Weights of a small GPT-style language model, trained from scratch on English Wikipedia.
Architecture: rotary positions, tied embeddings.
Each number is 200 + 40 x the weight over its row's rms, rounded and kept within 0 to 999. Layers, rows and columns count from 0. The size before them is the row's rms in percent of the matrix's.

# q: layer 5 attention query, 320x320, rms 0.105, rows 20-63, columns 128-191
# k: layer 5 attention key, 320x320, rms 0.105, rows 20-63, columns 128-191
# v: layer 5 attention value, 320x320, rms 0.169, rows 0-8, columns 128-191
# o: layer 5 attention output (transposed), 320x320, rms 0.221, rows 0-7, columns 128-191
q20,104,241,156,122,188,145,186,183,155,240,224,259,281,150,136,271,215,220,227,129,196,300,172,221,278,162,164,196,218,179,233,138,248,179,155,215,201,213,187,188,215,197,207,168,200,177,196,202,207,227,209,126,184,241,277,199,188,247,247,194,224,246,237,200,185
k20,113,277,189,206,220,230,214,266,248,268,199,199,303,207,273,153,224,141,181,189,139,230,229,147,281,140,227,181,233,178,221,172,178,174,210,167,219,164,259,268,234,176,179,147,127,172,160,229,190,164,206,109,156,212,303,244,157,206,204,195,164,154,174,213,231
q21,117,179,260,263,160,195,279,244,180,160,230,241,230,170,215,253,129,205,202,231,251,167,271,241,203,243,152,203,175,194,132,152,168,265,187,224,155,99,149,276,177,180,202,182,210,225,208,215,202,164,125,244,263,157,177,157,155,159,222,192,198,177,155,122,146
k21,115,228,217,213,233,180,235,155,194,228,199,197,151,224,161,287,98,218,228,232,313,110,195,167,181,141,166,231,172,208,234,179,199,157,181,165,142,156,209,222,208,245,168,160,200,228,196,186,209,158,237,183,244,232,191,264,193,198,238,190,184,215,200,227,224
q22,118,174,163,214,208,183,229,149,202,199,247,166,179,239,275,206,218,197,110,238,131,183,294,239,257,320,218,204,231,192,244,201,145,171,237,215,209,215,159,218,183,249,217,247,141,151,251,123,223,151,136,95,251,260,197,218,201,239,238,182,233,189,164,211,244
k22,120,174,198,164,224,164,186,125,167,191,190,213,195,187,239,164,210,221,241,226,169,207,266,204,200,216,192,205,206,242,228,297,219,135,244,197,229,193,215,199,191,159,186,172,137,161,204,200,222,181,198,142,207,175,177,146,250,197,349,185,212,182,202,209,263
q23,116,83,173,177,175,180,239,237,222,202,176,248,157,191,217,217,188,202,260,231,212,251,235,269,123,215,173,129,197,168,167,172,294,249,198,183,252,223,172,188,210,203,219,151,184,212,183,230,177,290,207,103,212,201,217,139,151,166,255,116,193,177,261,179,210
k23,117,188,217,171,213,199,179,228,247,199,236,241,177,196,212,190,271,236,205,185,186,185,163,236,217,207,167,170,166,177,209,207,223,158,188,194,193,197,189,227,221,145,200,140,133,211,225,193,245,167,188,173,168,232,250,219,227,190,257,233,202,224,174,210,204
q24,112,244,214,197,265,212,179,195,164,175,228,238,236,178,192,243,192,136,154,184,172,213,162,181,194,230,219,202,256,192,221,193,234,184,221,236,114,182,144,223,140,139,195,202,148,168,156,219,98,142,178,177,198,193,203,159,209,231,262,145,207,203,186,218,229
k24,116,221,192,198,151,245,178,181,214,301,253,183,249,178,268,232,179,235,186,188,244,133,221,125,195,240,203,204,255,131,202,189,248,172,101,207,216,180,161,260,168,203,230,293,183,201,208,164,151,159,141,234,198,213,195,212,173,248,342,215,190,186,198,180,197
q25,119,222,210,256,228,227,233,168,237,193,189,227,187,127,208,162,227,203,142,232,216,223,275,180,105,164,177,227,252,163,215,232,172,199,174,139,247,222,241,214,278,193,236,222,217,215,243,168,254,192,193,160,234,236,216,185,195,196,250,151,233,239,147,187,242
k25,120,186,198,173,247,196,254,239,249,119,160,204,159,179,165,156,140,162,139,261,205,270,289,172,180,216,212,192,192,182,226,147,191,164,158,188,198,358,240,160,257,214,171,229,256,197,118,221,224,176,164,171,153,222,268,208,191,230,230,222,109,203,236,143,179
q26,119,198,179,180,209,218,200,217,219,195,157,211,170,143,213,196,140,186,268,216,233,119,267,250,241,170,178,110,158,220,262,250,194,259,169,182,229,224,194,227,224,165,199,241,203,205,245,186,144,202,160,175,230,131,189,176,170,156,239,180,146,151,205,145,209
k26,120,135,170,174,190,158,154,171,158,159,172,251,150,173,205,242,165,169,235,226,172,147,209,291,156,183,227,198,155,204,237,174,184,153,188,278,222,282,185,184,183,174,199,187,282,229,229,231,163,168,271,237,228,223,249,170,202,151,172,202,177,189,236,201,222
q27,113,286,166,162,215,197,177,250,218,224,240,269,109,202,258,164,174,172,212,295,239,235,206,172,187,247,230,229,197,200,300,272,184,179,224,187,204,193,230,227,257,167,133,177,295,269,209,143,231,207,227,124,151,218,271,194,167,186,249,242,185,191,188,164,226
k27,120,234,227,286,211,207,233,228,223,189,166,200,113,150,234,148,250,228,131,218,270,221,168,189,160,246,208,221,249,196,155,211,147,247,164,243,168,148,212,270,272,185,252,184,258,220,192,181,216,201,168,225,158,98,239,157,116,217,262,223,200,256,187,198,229
q28,113,176,151,121,185,240,153,171,170,199,218,173,183,274,243,204,208,246,226,155,181,173,125,256,180,253,268,158,138,225,174,100,217,181,151,175,183,152,197,225,159,240,255,197,185,150,226,184,201,141,139,199,160,185,165,85,101,237,195,263,233,186,147,196,255
k28,118,209,192,192,264,189,149,160,182,207,223,192,301,196,183,221,178,206,190,148,236,191,202,223,242,249,183,151,134,175,209,168,221,248,161,175,173,176,184,228,214,185,174,216,215,174,230,193,152,205,175,168,115,111,232,181,201,161,178,210,225,190,257,169,178
q29,126,189,192,243,190,226,212,167,174,171,200,202,271,169,172,235,168,151,145,152,229,182,137,170,181,164,168,144,245,219,228,232,181,198,231,152,325,192,203,187,225,270,206,216,122,210,180,188,193,237,171,192,186,194,247,153,165,131,183,217,205,242,233,203,227
k29,126,108,251,219,158,255,257,218,216,261,155,179,181,214,202,212,233,188,178,146,214,193,187,168,190,226,245,154,231,185,185,266,164,219,201,210,238,211,195,138,203,176,196,145,224,140,153,200,158,173,207,255,177,199,151,174,194,213,201,259,183,281,246,208,173
q30,117,159,209,207,232,205,272,215,178,160,233,256,141,201,155,185,179,194,63,276,122,266,238,174,148,195,209,241,228,190,186,222,167,207,239,202,190,159,208,146,229,218,235,185,245,183,160,204,191,265,205,151,261,246,198,199,120,266,178,195,253,203,166,174,221
k30,119,187,218,215,244,275,192,192,190,167,216,97,166,210,170,130,124,240,117,219,198,188,122,147,177,242,142,211,230,142,223,157,222,146,254,237,193,220,178,209,200,164,235,249,189,186,217,251,245,225,173,231,223,304,230,257,176,210,183,182,208,110,180,213,274
q31,116,113,146,227,149,209,149,134,184,174,209,264,252,167,223,238,218,190,141,171,254,246,128,185,203,177,230,259,182,169,245,190,177,268,215,257,211,208,198,206,221,220,233,205,153,253,194,187,214,245,148,185,99,191,285,160,142,246,182,175,215,187,291,220,210
k31,121,182,201,189,184,219,235,200,223,154,177,243,251,204,218,212,148,209,183,205,270,170,194,253,238,246,129,196,232,213,224,251,226,232,215,233,203,261,204,219,223,242,197,182,218,180,126,159,207,221,178,149,195,260,353,154,172,196,198,170,180,173,205,171,223
q32,064,188,172,145,163,173,192,196,218,255,217,170,210,195,187,183,163,242,220,200,139,157,204,166,158,142,174,116,157,152,254,222,169,158,211,247,117,254,168,195,171,178,208,129,226,240,201,267,155,222,190,196,197,161,279,309,225,170,270,136,221,179,167,199,181
k32,062,235,207,175,202,220,206,163,181,234,263,218,183,205,238,300,236,234,174,274,240,217,228,159,230,278,181,247,209,191,174,179,291,164,166,145,278,116,220,235,180,246,151,221,224,157,140,181,197,189,146,183,165,167,163,190,211,209,198,155,222,259,119,252,189
q33,072,170,250,276,262,212,241,205,171,153,226,222,234,292,186,153,239,161,147,263,260,221,202,160,171,225,233,250,223,315,239,184,212,163,151,158,272,195,212,207,245,210,231,180,195,192,249,205,191,181,154,216,213,173,204,124,153,165,178,146,212,172,156,229,232
k33,060,248,214,216,156,148,161,170,267,252,163,191,162,145,238,205,178,147,210,190,182,77,225,229,249,154,192,173,154,152,254,242,189,181,203,241,169,228,222,232,167,186,148,152,173,222,182,157,175,253,265,180,249,218,233,231,213,184,225,202,213,241,258,170,140
q34,065,204,143,187,258,166,235,262,179,245,59,174,205,177,233,261,233,161,92,125,105,219,246,240,209,198,260,201,206,164,219,192,227,163,158,213,203,193,260,134,189,197,145,199,179,198,195,141,172,270,151,212,217,246,206,260,272,226,187,200,239,172,181,200,241
k34,062,189,174,166,159,166,238,181,216,210,223,131,214,225,236,206,226,238,173,177,296,237,229,219,195,172,173,164,220,141,234,219,232,225,145,199,168,173,195,236,104,170,202,227,243,203,219,164,214,198,212,203,273,246,200,193,117,140,237,258,282,243,186,192,150
q35,067,216,116,196,183,206,176,197,199,209,295,222,187,175,240,227,243,261,171,297,281,222,248,225,189,180,160,217,202,222,167,128,141,240,221,170,219,164,216,259,175,245,208,218,263,195,217,205,216,180,254,175,170,139,182,206,135,152,66,141,206,268,176,166,226
k35,070,179,297,225,217,198,206,248,214,132,222,136,201,258,212,166,102,137,183,196,152,227,132,143,138,215,239,233,217,198,160,199,209,224,170,152,202,203,130,163,232,267,233,193,101,292,164,185,138,195,144,157,122,226,167,216,233,207,238,162,166,252,198,158,189
q36,067,191,233,225,258,185,235,181,226,174,272,169,219,238,188,244,218,227,188,218,259,189,239,228,174,154,136,190,229,196,167,218,198,79,205,188,251,289,241,216,232,174,234,138,186,249,261,242,129,224,233,236,236,234,184,134,196,272,158,126,232,235,230,242,198
k36,064,155,242,121,188,165,206,200,287,282,181,190,185,235,288,161,279,196,227,218,267,168,236,155,196,120,128,218,173,228,237,246,219,237,250,229,174,201,252,246,155,180,205,242,275,219,129,191,211,217,151,207,218,246,183,250,169,237,268,173,226,189,214,225,188
q37,075,207,290,216,164,265,233,233,235,191,216,192,160,144,294,217,171,182,263,206,188,183,211,259,222,234,247,216,196,203,257,192,222,240,194,242,229,193,153,235,130,195,168,259,134,92,221,236,163,135,143,196,266,228,167,190,209,206,254,212,194,252,153,222,116
k37,082,182,206,221,203,161,202,246,198,250,168,249,212,153,223,230,213,148,221,159,259,130,209,172,238,194,270,153,177,217,146,171,218,297,214,186,197,225,218,249,216,168,211,128,276,173,192,207,158,200,228,193,230,175,240,185,222,165,205,244,268,122,262,130,323
q38,077,203,229,194,270,188,163,174,167,222,239,250,178,175,256,159,180,183,272,226,278,235,178,238,162,222,244,199,238,230,164,193,117,260,183,184,241,116,95,274,232,160,260,232,161,180,231,229,186,149,267,209,233,100,132,173,177,233,157,181,208,225,188,218,229
k38,076,293,207,182,143,199,240,219,250,155,224,198,100,278,225,171,227,196,202,215,204,188,146,245,207,250,118,165,214,247,160,254,265,209,259,215,206,206,243,214,185,255,172,151,235,298,203,180,183,172,213,166,186,165,236,173,213,227,247,207,200,217,220,212,208
q39,075,231,231,195,121,214,219,175,165,168,232,165,207,157,202,156,278,273,216,249,192,275,185,162,136,227,183,189,227,214,179,220,230,271,195,219,227,186,179,236,127,194,156,213,185,190,187,231,137,152,156,155,228,161,153,174,261,155,175,212,237,215,153,235,178
k39,080,272,230,268,207,201,238,213,197,227,179,246,170,220,226,250,182,204,233,281,215,136,241,262,212,152,183,142,173,184,331,204,241,269,161,191,153,200,298,189,219,153,178,176,193,212,219,181,198,207,220,189,211,213,226,163,168,131,145,204,232,165,193,173,190
q40,074,101,193,159,123,235,154,232,277,212,229,134,175,212,251,167,216,198,207,190,160,175,170,205,240,244,200,220,292,255,145,139,202,287,214,244,175,223,181,154,218,191,253,224,154,189,200,198,190,172,152,145,158,182,169,169,251,270,210,175,167,151,209,255,236
k40,080,224,172,192,210,256,200,248,198,271,189,166,155,78,121,206,170,225,137,177,163,155,229,216,183,170,221,157,178,129,213,201,271,207,149,201,156,202,192,237,184,227,235,225,150,162,232,189,177,276,260,217,253,218,259,179,205,184,172,238,139,158,169,225,191
q41,081,146,147,226,207,205,224,185,189,127,248,184,238,229,282,209,185,239,216,282,237,217,162,218,209,237,195,170,173,142,163,228,143,196,205,183,223,135,150,165,159,181,164,236,249,201,288,140,279,165,237,192,184,249,219,192,86,162,184,191,179,233,157,171,218
k41,074,183,229,148,174,207,233,244,169,167,201,158,176,238,179,236,315,203,175,265,253,190,161,169,246,217,200,172,234,263,213,197,145,179,190,196,205,197,229,240,132,168,186,229,197,188,148,239,206,158,159,260,181,220,215,220,111,194,200,204,227,197,218,221,260
q42,085,121,221,235,230,175,196,234,214,219,277,185,178,209,325,188,147,169,200,219,217,201,258,199,252,205,248,215,206,217,204,152,212,276,189,222,171,155,144,229,203,225,240,227,223,233,213,211,188,179,189,243,208,195,144,279,221,232,188,177,233,242,236,161,257
k42,078,188,210,189,163,236,162,244,146,231,205,300,210,170,192,155,147,174,180,211,130,210,160,182,132,258,216,160,151,239,149,147,195,213,240,219,194,223,212,195,212,183,142,190,216,177,152,253,211,165,187,155,169,111,130,232,192,230,280,229,174,253,224,228,246
q43,082,182,221,174,294,198,225,224,136,180,234,238,150,179,179,132,148,234,205,165,219,177,196,214,146,181,230,198,222,191,222,185,170,211,169,273,255,201,167,189,209,250,219,219,196,181,190,248,211,187,156,159,180,123,147,143,204,238,146,181,204,242,132,221,173
k43,080,267,198,206,207,233,117,141,184,272,191,183,190,208,214,209,138,220,268,150,189,230,178,175,198,164,167,285,191,159,263,219,251,301,195,163,248,204,189,246,218,241,196,163,169,201,244,236,153,147,211,186,188,166,136,171,193,214,227,183,162,202,173,257,170
q44,081,227,145,211,221,204,226,213,218,181,131,247,188,237,221,162,193,169,197,215,262,185,167,208,187,214,108,251,157,299,206,203,192,139,159,162,201,196,248,179,275,205,230,163,223,201,227,133,211,223,174,205,198,182,217,212,258,168,186,152,195,163,222,218,231
k44,087,106,196,172,179,214,170,190,126,222,158,221,204,235,237,223,176,142,180,171,159,124,216,252,258,171,251,203,174,179,224,187,202,214,182,200,251,193,175,179,223,192,218,189,223,208,174,176,203,200,184,213,206,194,203,241,216,208,226,248,194,175,203,217,228
q45,090,219,158,162,195,185,171,158,191,265,256,204,234,193,201,204,173,178,178,189,246,207,233,197,203,171,193,147,219,244,198,214,224,270,203,200,184,209,172,179,245,173,184,186,125,205,193,233,197,206,92,257,222,104,202,181,222,122,174,152,196,190,205,160,215
k45,092,191,152,262,154,199,221,198,226,183,225,146,204,114,211,253,158,183,236,179,185,218,164,175,175,233,194,248,315,265,210,125,245,149,203,155,205,197,162,172,235,192,236,183,168,183,211,131,218,154,201,113,168,204,211,204,192,193,183,176,255,244,180,217,244
q46,082,214,232,220,153,223,125,152,178,206,191,183,249,186,207,329,192,203,189,224,238,243,185,204,110,159,168,202,212,182,201,221,169,239,192,152,181,177,126,239,133,201,212,241,217,198,209,178,259,247,235,221,122,257,274,268,166,164,204,193,198,186,223,192,184
k46,083,141,238,285,233,191,156,187,184,184,195,158,265,165,131,184,232,233,152,163,150,211,276,210,141,138,231,173,154,212,162,253,255,129,129,148,141,153,137,223,199,209,206,169,178,207,278,239,159,165,214,136,177,251,238,206,188,169,191,184,198,198,226,175,147
q47,092,178,243,178,228,120,174,189,203,222,288,176,166,250,254,197,240,141,136,291,98,304,196,219,248,218,229,174,198,147,174,168,118,215,240,223,199,195,161,193,171,209,204,228,255,225,228,186,218,145,280,191,208,256,236,225,240,257,209,212,136,189,183,106,233
k47,095,238,196,208,164,236,219,233,261,212,189,200,264,121,228,258,225,243,231,204,157,195,153,258,303,215,164,191,266,263,201,207,199,188,221,215,146,197,172,263,151,207,206,256,228,189,198,187,263,184,178,254,140,159,235,253,164,160,262,184,121,305,216,175,247
q48,088,208,262,179,169,226,208,138,165,269,144,234,152,228,165,177,217,267,216,187,247,179,217,178,116,160,185,195,155,185,147,191,237,228,164,247,156,204,178,198,232,106,217,172,176,130,189,168,229,191,170,231,129,188,172,172,233,269,252,194,243,248,257,220,157
k48,097,174,229,215,142,209,185,186,276,161,183,205,217,245,137,185,149,196,183,97,216,199,171,200,208,194,224,244,194,181,171,156,238,86,156,224,222,223,156,168,135,223,220,182,108,223,161,181,289,173,143,140,194,209,181,195,208,205,148,122,236,180,206,247,155
q49,096,270,249,176,176,258,229,261,158,185,206,243,145,196,199,121,185,202,186,181,293,126,204,205,193,168,143,169,227,182,234,227,175,144,210,204,191,174,131,188,179,192,202,170,241,115,211,289,167,147,130,207,197,186,135,220,137,236,248,180,189,150,171,203,149
k49,103,159,246,264,133,249,205,211,256,218,151,178,291,194,260,200,184,206,209,236,180,222,236,197,164,199,283,178,153,235,277,172,212,186,282,221,209,230,219,172,183,188,225,220,192,231,176,236,284,232,195,212,218,167,210,148,156,219,267,227,222,212,223,221,187
q50,100,261,255,233,209,213,172,221,226,152,205,167,237,151,244,234,164,141,200,260,300,169,249,295,210,201,256,160,197,228,194,192,164,255,135,218,144,154,245,144,211,142,196,247,259,233,229,208,228,278,223,237,140,159,241,202,257,187,215,210,156,225,236,191,199
k50,113,222,292,224,186,183,189,186,233,258,147,152,188,216,192,195,308,251,219,231,208,204,189,177,196,181,186,190,222,166,193,166,242,191,233,232,279,217,208,158,154,179,179,217,125,198,225,182,252,224,234,163,206,240,218,217,242,92,250,215,224,191,206,209,212
q51,098,189,153,151,236,256,167,278,155,202,170,237,178,176,189,224,144,169,237,133,165,203,210,270,206,276,241,184,205,207,260,201,249,230,160,229,218,223,294,162,139,222,222,208,194,188,125,242,134,174,194,125,248,196,286,142,176,217,219,187,230,190,225,156,195
k51,117,174,150,211,233,227,153,168,166,186,136,178,215,123,165,193,173,172,199,234,223,223,274,159,251,205,165,161,226,170,228,265,208,209,75,144,117,188,196,194,228,209,210,230,169,218,204,244,204,192,133,190,249,206,174,214,228,230,174,182,207,264,167,184,181
q52,104,130,171,161,154,269,199,228,191,161,149,206,222,233,178,187,208,132,199,211,214,198,201,202,202,222,134,232,176,193,178,223,195,154,245,183,181,140,205,217,205,245,167,193,303,140,232,201,238,219,203,185,254,199,217,168,226,224,249,274,239,191,197,206,134
k52,118,159,179,141,235,235,222,264,157,229,203,265,134,168,161,191,188,221,166,180,166,218,149,170,261,232,204,174,220,179,168,216,205,113,158,301,191,229,268,163,209,237,185,180,232,186,201,195,250,136,267,148,237,222,149,225,212,206,183,220,213,229,197,191,177
q53,114,147,104,185,214,255,234,286,204,179,166,245,191,216,247,255,215,268,251,150,233,201,195,98,189,157,141,205,205,211,210,266,154,201,270,244,213,243,189,194,226,214,194,188,143,252,267,239,227,195,176,147,129,227,211,183,143,231,261,183,232,173,245,212,213
k53,122,171,191,210,154,238,215,231,228,161,174,203,121,248,246,254,224,232,244,210,196,160,275,159,178,286,224,170,171,237,176,216,243,315,215,276,255,169,188,216,207,234,240,175,236,180,236,200,194,150,220,143,187,285,197,210,120,184,265,175,192,167,188,198,193
q54,109,279,267,235,194,152,210,228,268,148,204,177,129,235,190,180,159,185,185,219,177,231,170,179,218,239,240,227,191,225,177,172,231,225,146,181,227,165,201,243,193,253,143,213,211,176,130,217,203,209,66,201,281,216,224,268,166,130,197,209,244,161,235,161,182
k54,122,147,320,150,159,177,201,229,302,182,161,171,171,270,211,200,181,184,199,154,129,191,223,151,229,214,176,195,237,226,272,153,191,174,191,206,240,217,158,142,152,232,167,159,191,221,199,207,197,145,132,203,182,185,199,231,232,191,235,217,238,221,164,149,197
q55,115,175,188,138,101,211,140,201,227,213,189,189,208,148,148,129,163,203,229,187,172,184,252,146,200,260,204,200,160,172,213,221,246,249,130,223,250,120,252,203,206,172,162,186,239,186,168,243,189,178,165,262,173,153,228,224,108,168,139,226,234,228,142,163,245
k55,124,99,215,147,223,198,139,286,204,171,123,192,195,157,193,196,124,215,260,203,194,139,220,119,184,184,214,219,218,185,233,214,227,249,185,165,204,202,209,215,265,190,200,194,223,149,163,237,128,216,221,190,108,276,273,162,193,175,147,164,266,154,205,205,213
q56,119,209,212,266,212,158,189,158,207,185,164,248,175,126,196,204,188,178,243,231,219,212,177,140,193,227,265,180,256,209,283,250,205,231,215,176,137,275,226,207,165,213,169,164,199,173,208,269,208,146,181,186,224,132,291,259,237,186,227,210,228,155,188,223,162
k56,125,170,145,202,241,140,127,187,181,217,230,217,163,158,258,164,172,241,182,174,249,96,154,145,286,168,155,263,199,206,251,253,217,208,197,217,229,217,229,164,260,181,181,184,215,186,203,246,200,233,210,174,219,177,224,154,201,202,190,134,267,310,199,193,182
q57,121,230,210,216,234,190,205,151,240,192,263,219,195,193,235,180,166,244,180,254,241,174,172,172,255,239,241,197,175,176,122,283,231,185,133,161,122,189,156,222,183,129,186,159,242,256,255,229,239,140,248,178,194,227,173,162,264,144,284,255,232,184,200,198,213
k57,130,207,230,289,230,191,215,255,220,216,207,215,152,215,153,148,245,182,152,182,194,177,168,190,244,220,259,248,222,179,220,205,146,216,211,95,133,178,142,230,180,183,224,189,204,151,213,155,282,148,197,174,161,192,191,228,248,206,178,181,181,183,216,177,140
q58,112,187,233,174,184,183,191,149,255,209,186,207,244,263,193,206,107,181,201,187,256,269,277,168,170,181,221,224,184,203,245,216,167,218,159,151,189,228,244,191,231,296,164,210,107,245,186,139,220,182,203,185,174,164,182,263,173,208,224,242,208,159,242,189,180
k58,125,199,212,246,222,222,205,171,238,266,176,305,192,178,169,218,114,222,287,248,181,212,258,110,243,198,158,193,192,180,265,212,198,249,194,160,208,187,216,168,168,243,134,226,109,272,164,174,185,228,171,250,96,128,216,198,220,214,185,187,129,171,139,204,219
q59,112,186,124,279,281,140,225,150,236,140,223,183,264,149,256,138,163,115,229,215,145,173,101,191,212,218,212,174,203,197,159,151,153,173,205,291,218,206,184,157,191,194,134,177,197,244,209,194,156,186,187,211,127,111,134,253,125,161,97,188,181,200,196,222,194
k59,118,189,185,213,209,165,240,183,205,215,166,243,196,236,165,182,190,160,253,145,198,177,87,263,218,209,255,203,185,213,193,153,188,220,153,154,84,148,146,238,221,226,241,173,159,164,179,234,216,207,177,289,221,129,109,232,219,198,140,246,250,131,175,208,185
q60,112,254,222,292,180,112,167,232,231,210,214,266,200,165,125,211,170,202,196,169,126,171,243,205,221,220,170,181,178,211,173,247,190,196,255,202,220,204,195,257,154,177,199,185,206,280,153,226,213,149,227,192,256,173,272,211,156,250,240,155,228,205,201,244,233
k60,122,270,233,237,147,176,168,191,230,241,136,179,229,134,179,258,171,195,180,235,149,227,327,196,173,172,258,287,176,252,218,141,170,250,206,259,221,156,229,163,214,172,198,222,211,230,233,186,197,194,230,217,198,298,186,133,194,250,227,234,209,223,198,217,192
q61,122,199,194,230,222,238,205,166,204,256,233,156,206,132,253,215,258,215,137,232,229,219,249,205,223,178,246,253,179,142,206,217,226,194,175,226,203,165,230,193,171,158,170,193,218,185,226,280,224,238,136,72,229,300,244,146,198,224,186,279,183,317,264,235,217
k61,128,162,182,218,206,206,196,126,163,204,236,136,179,192,122,286,200,205,216,204,218,343,248,261,194,171,167,266,204,207,223,242,214,240,252,198,181,169,236,243,181,224,199,273,164,142,186,186,267,200,193,243,142,185,257,153,175,249,216,168,207,230,224,216,238
q62,111,219,221,163,236,171,231,153,222,229,222,155,156,141,105,243,133,266,166,271,260,165,144,212,220,170,182,233,134,199,221,177,201,222,223,227,233,194,183,221,146,141,196,192,151,144,170,228,206,150,208,117,176,211,218,295,205,199,200,134,240,196,142,193,242
k62,121,170,186,197,128,187,239,179,273,210,267,165,192,169,123,190,106,175,220,227,282,145,202,261,202,198,170,186,210,214,206,175,158,180,213,162,218,238,147,205,234,219,196,236,185,198,203,245,185,140,230,119,175,158,149,269,187,185,233,186,233,137,114,200,192
q63,119,164,177,230,223,197,196,222,118,151,232,214,232,259,202,167,137,178,182,108,255,167,217,201,213,189,233,201,227,200,205,263,146,177,178,160,185,255,226,149,248,196,196,189,183,222,163,218,179,295,220,238,228,270,247,145,118,221,129,229,184,130,267,224,173
k63,126,207,169,260,224,207,224,212,120,233,255,217,221,234,212,253,89,187,206,160,267,264,256,209,220,160,192,146,170,200,186,260,187,141,191,143,202,181,203,180,191,226,173,224,237,168,173,196,110,242,158,235,230,241,267,161,150,162,196,262,276,200,162,191,177
v0,083,136,205,239,241,178,170,221,245,202,226,220,176,225,147,250,235,216,254,170,202,175,198,170,223,150,165,275,193,184,233,217,168,233,191,151,274,125,160,212,206,169,253,195,177,164,134,207,256,188,203,145,215,280,190,169,197,277,205,219,263,221,259,191,263
o0,086,245,200,281,231,203,149,238,297,121,281,145,171,143,88,229,187,206,207,170,226,271,264,164,196,156,162,247,168,217,185,225,186,154,255,188,169,215,181,243,156,187,200,155,329,184,139,306,169,218,182,246,156,221,205,211,263,264,189,202,205,203,185,185,136
v1,091,189,244,213,221,218,182,198,318,217,190,231,199,166,247,196,227,185,225,185,247,159,228,130,158,148,293,233,101,245,176,180,220,252,244,268,264,145,183,144,121,170,199,209,180,177,187,197,116,258,159,175,213,244,203,219,211,225,137,195,174,169,119,260,222
o1,089,187,182,197,181,144,218,249,158,219,258,146,160,139,150,232,147,159,185,160,241,219,268,137,199,191,213,144,179,260,204,191,211,163,192,196,216,147,202,152,181,249,224,183,236,144,150,250,230,110,220,230,189,218,87,151,199,194,176,183,226,233,176,183,157
v2,093,228,233,177,187,204,190,199,261,163,234,145,163,189,264,215,222,166,253,244,216,237,149,210,191,236,154,185,223,139,163,261,248,136,205,180,208,208,172,172,228,223,126,239,178,181,198,212,194,223,313,198,182,152,194,246,254,208,143,176,155,248,184,242,196
o2,093,230,267,139,194,168,191,198,231,165,223,204,273,264,134,232,240,162,175,162,187,127,133,183,174,168,154,237,243,165,236,177,222,157,230,160,223,192,212,136,174,235,215,196,105,137,83,227,234,167,277,225,188,114,177,179,187,202,226,159,257,223,205,193,166
v3,090,251,232,170,165,205,201,160,215,224,161,217,238,229,183,198,214,314,164,111,189,208,188,233,187,159,163,228,188,205,272,246,207,181,244,209,189,220,197,206,248,239,196,158,176,255,137,262,239,195,238,193,192,150,169,264,195,185,183,208,239,120,233,221,190
o3,094,208,219,169,181,218,181,206,212,162,147,202,223,163,147,171,211,207,236,211,156,192,300,241,214,268,186,217,169,218,194,231,251,244,211,216,189,148,200,199,195,199,194,167,193,216,192,225,188,276,191,196,221,187,235,157,133,264,171,165,220,182,174,195,157
v4,087,173,151,162,149,115,245,173,161,151,134,217,219,166,199,140,154,230,153,169,282,157,232,195,154,226,235,230,194,160,159,175,191,204,228,220,229,225,203,212,267,197,227,168,276,205,225,214,245,234,257,290,268,215,167,195,128,129,184,119,167,159,235,100,279
o4,090,208,196,200,207,143,196,181,184,229,241,210,154,151,245,222,269,168,168,256,230,218,255,223,216,206,192,195,142,175,187,215,175,233,143,216,147,120,213,260,240,138,212,135,230,184,274,229,218,140,249,192,202,168,92,244,168,201,231,112,268,278,253,157,183
v5,092,199,234,208,151,228,207,211,177,163,205,252,147,164,168,239,155,188,183,238,290,196,180,193,168,215,250,184,221,167,113,257,152,124,195,162,160,158,263,230,210,158,146,192,276,184,138,221,225,189,139,188,238,230,182,161,203,206,188,229,188,190,195,229,212
o5,094,200,296,274,222,213,209,254,142,224,214,134,194,227,175,172,148,241,281,225,177,191,243,213,164,264,240,181,223,114,255,197,212,168,204,182,226,238,250,196,101,193,220,174,200,194,189,214,277,247,199,93,156,211,259,235,229,218,206,211,172,180,230,145,149
v6,082,205,166,212,184,215,203,190,171,214,176,286,190,160,105,207,176,170,141,175,160,265,156,202,217,196,172,221,124,173,232,181,186,197,219,119,165,160,210,243,282,190,192,161,172,245,197,227,160,153,220,169,268,180,189,244,168,208,238,185,181,193,219,211,178
o6,084,254,209,177,229,194,196,225,247,233,179,163,109,177,258,258,249,205,224,229,188,189,219,193,180,255,197,211,168,207,199,136,263,148,176,175,188,222,176,186,155,208,134,228,111,226,187,263,267,200,232,203,161,226,191,244,270,210,182,239,191,170,196,211,175
v7,086,154,225,127,147,192,274,171,194,137,223,280,260,249,168,191,155,236,197,270,196,224,270,169,215,185,329,189,275,304,216,286,233,208,191,190,206,247,150,232,235,216,164,221,282,204,157,186,167,189,210,190,234,205,178,221,170,167,277,221,266,190,209,216,232
o7,089,253,226,185,198,203,164,194,188,196,204,156,229,241,284,225,192,210,251,181,174,180,254,151,176,212,185,232,231,180,254,144,251,276,208,245,211,259,261,256,156,218,176,180,237,113,198,201,163,176,264,132,185,196,82,299,242,217,271,285,174,199,200,167,164
v8,092,156,185,200,162,281,210,186,230,178,192,182,268,185,183,225,232,223,226,215,195,198,207,191,235,273,206,263,204,135,140,231,212,139,179,218,172,247,121,186,234,148,245,219,154,309,208,214,203,237,228,170,190,268,184,157,213,217,229,171,233,250,177,212,142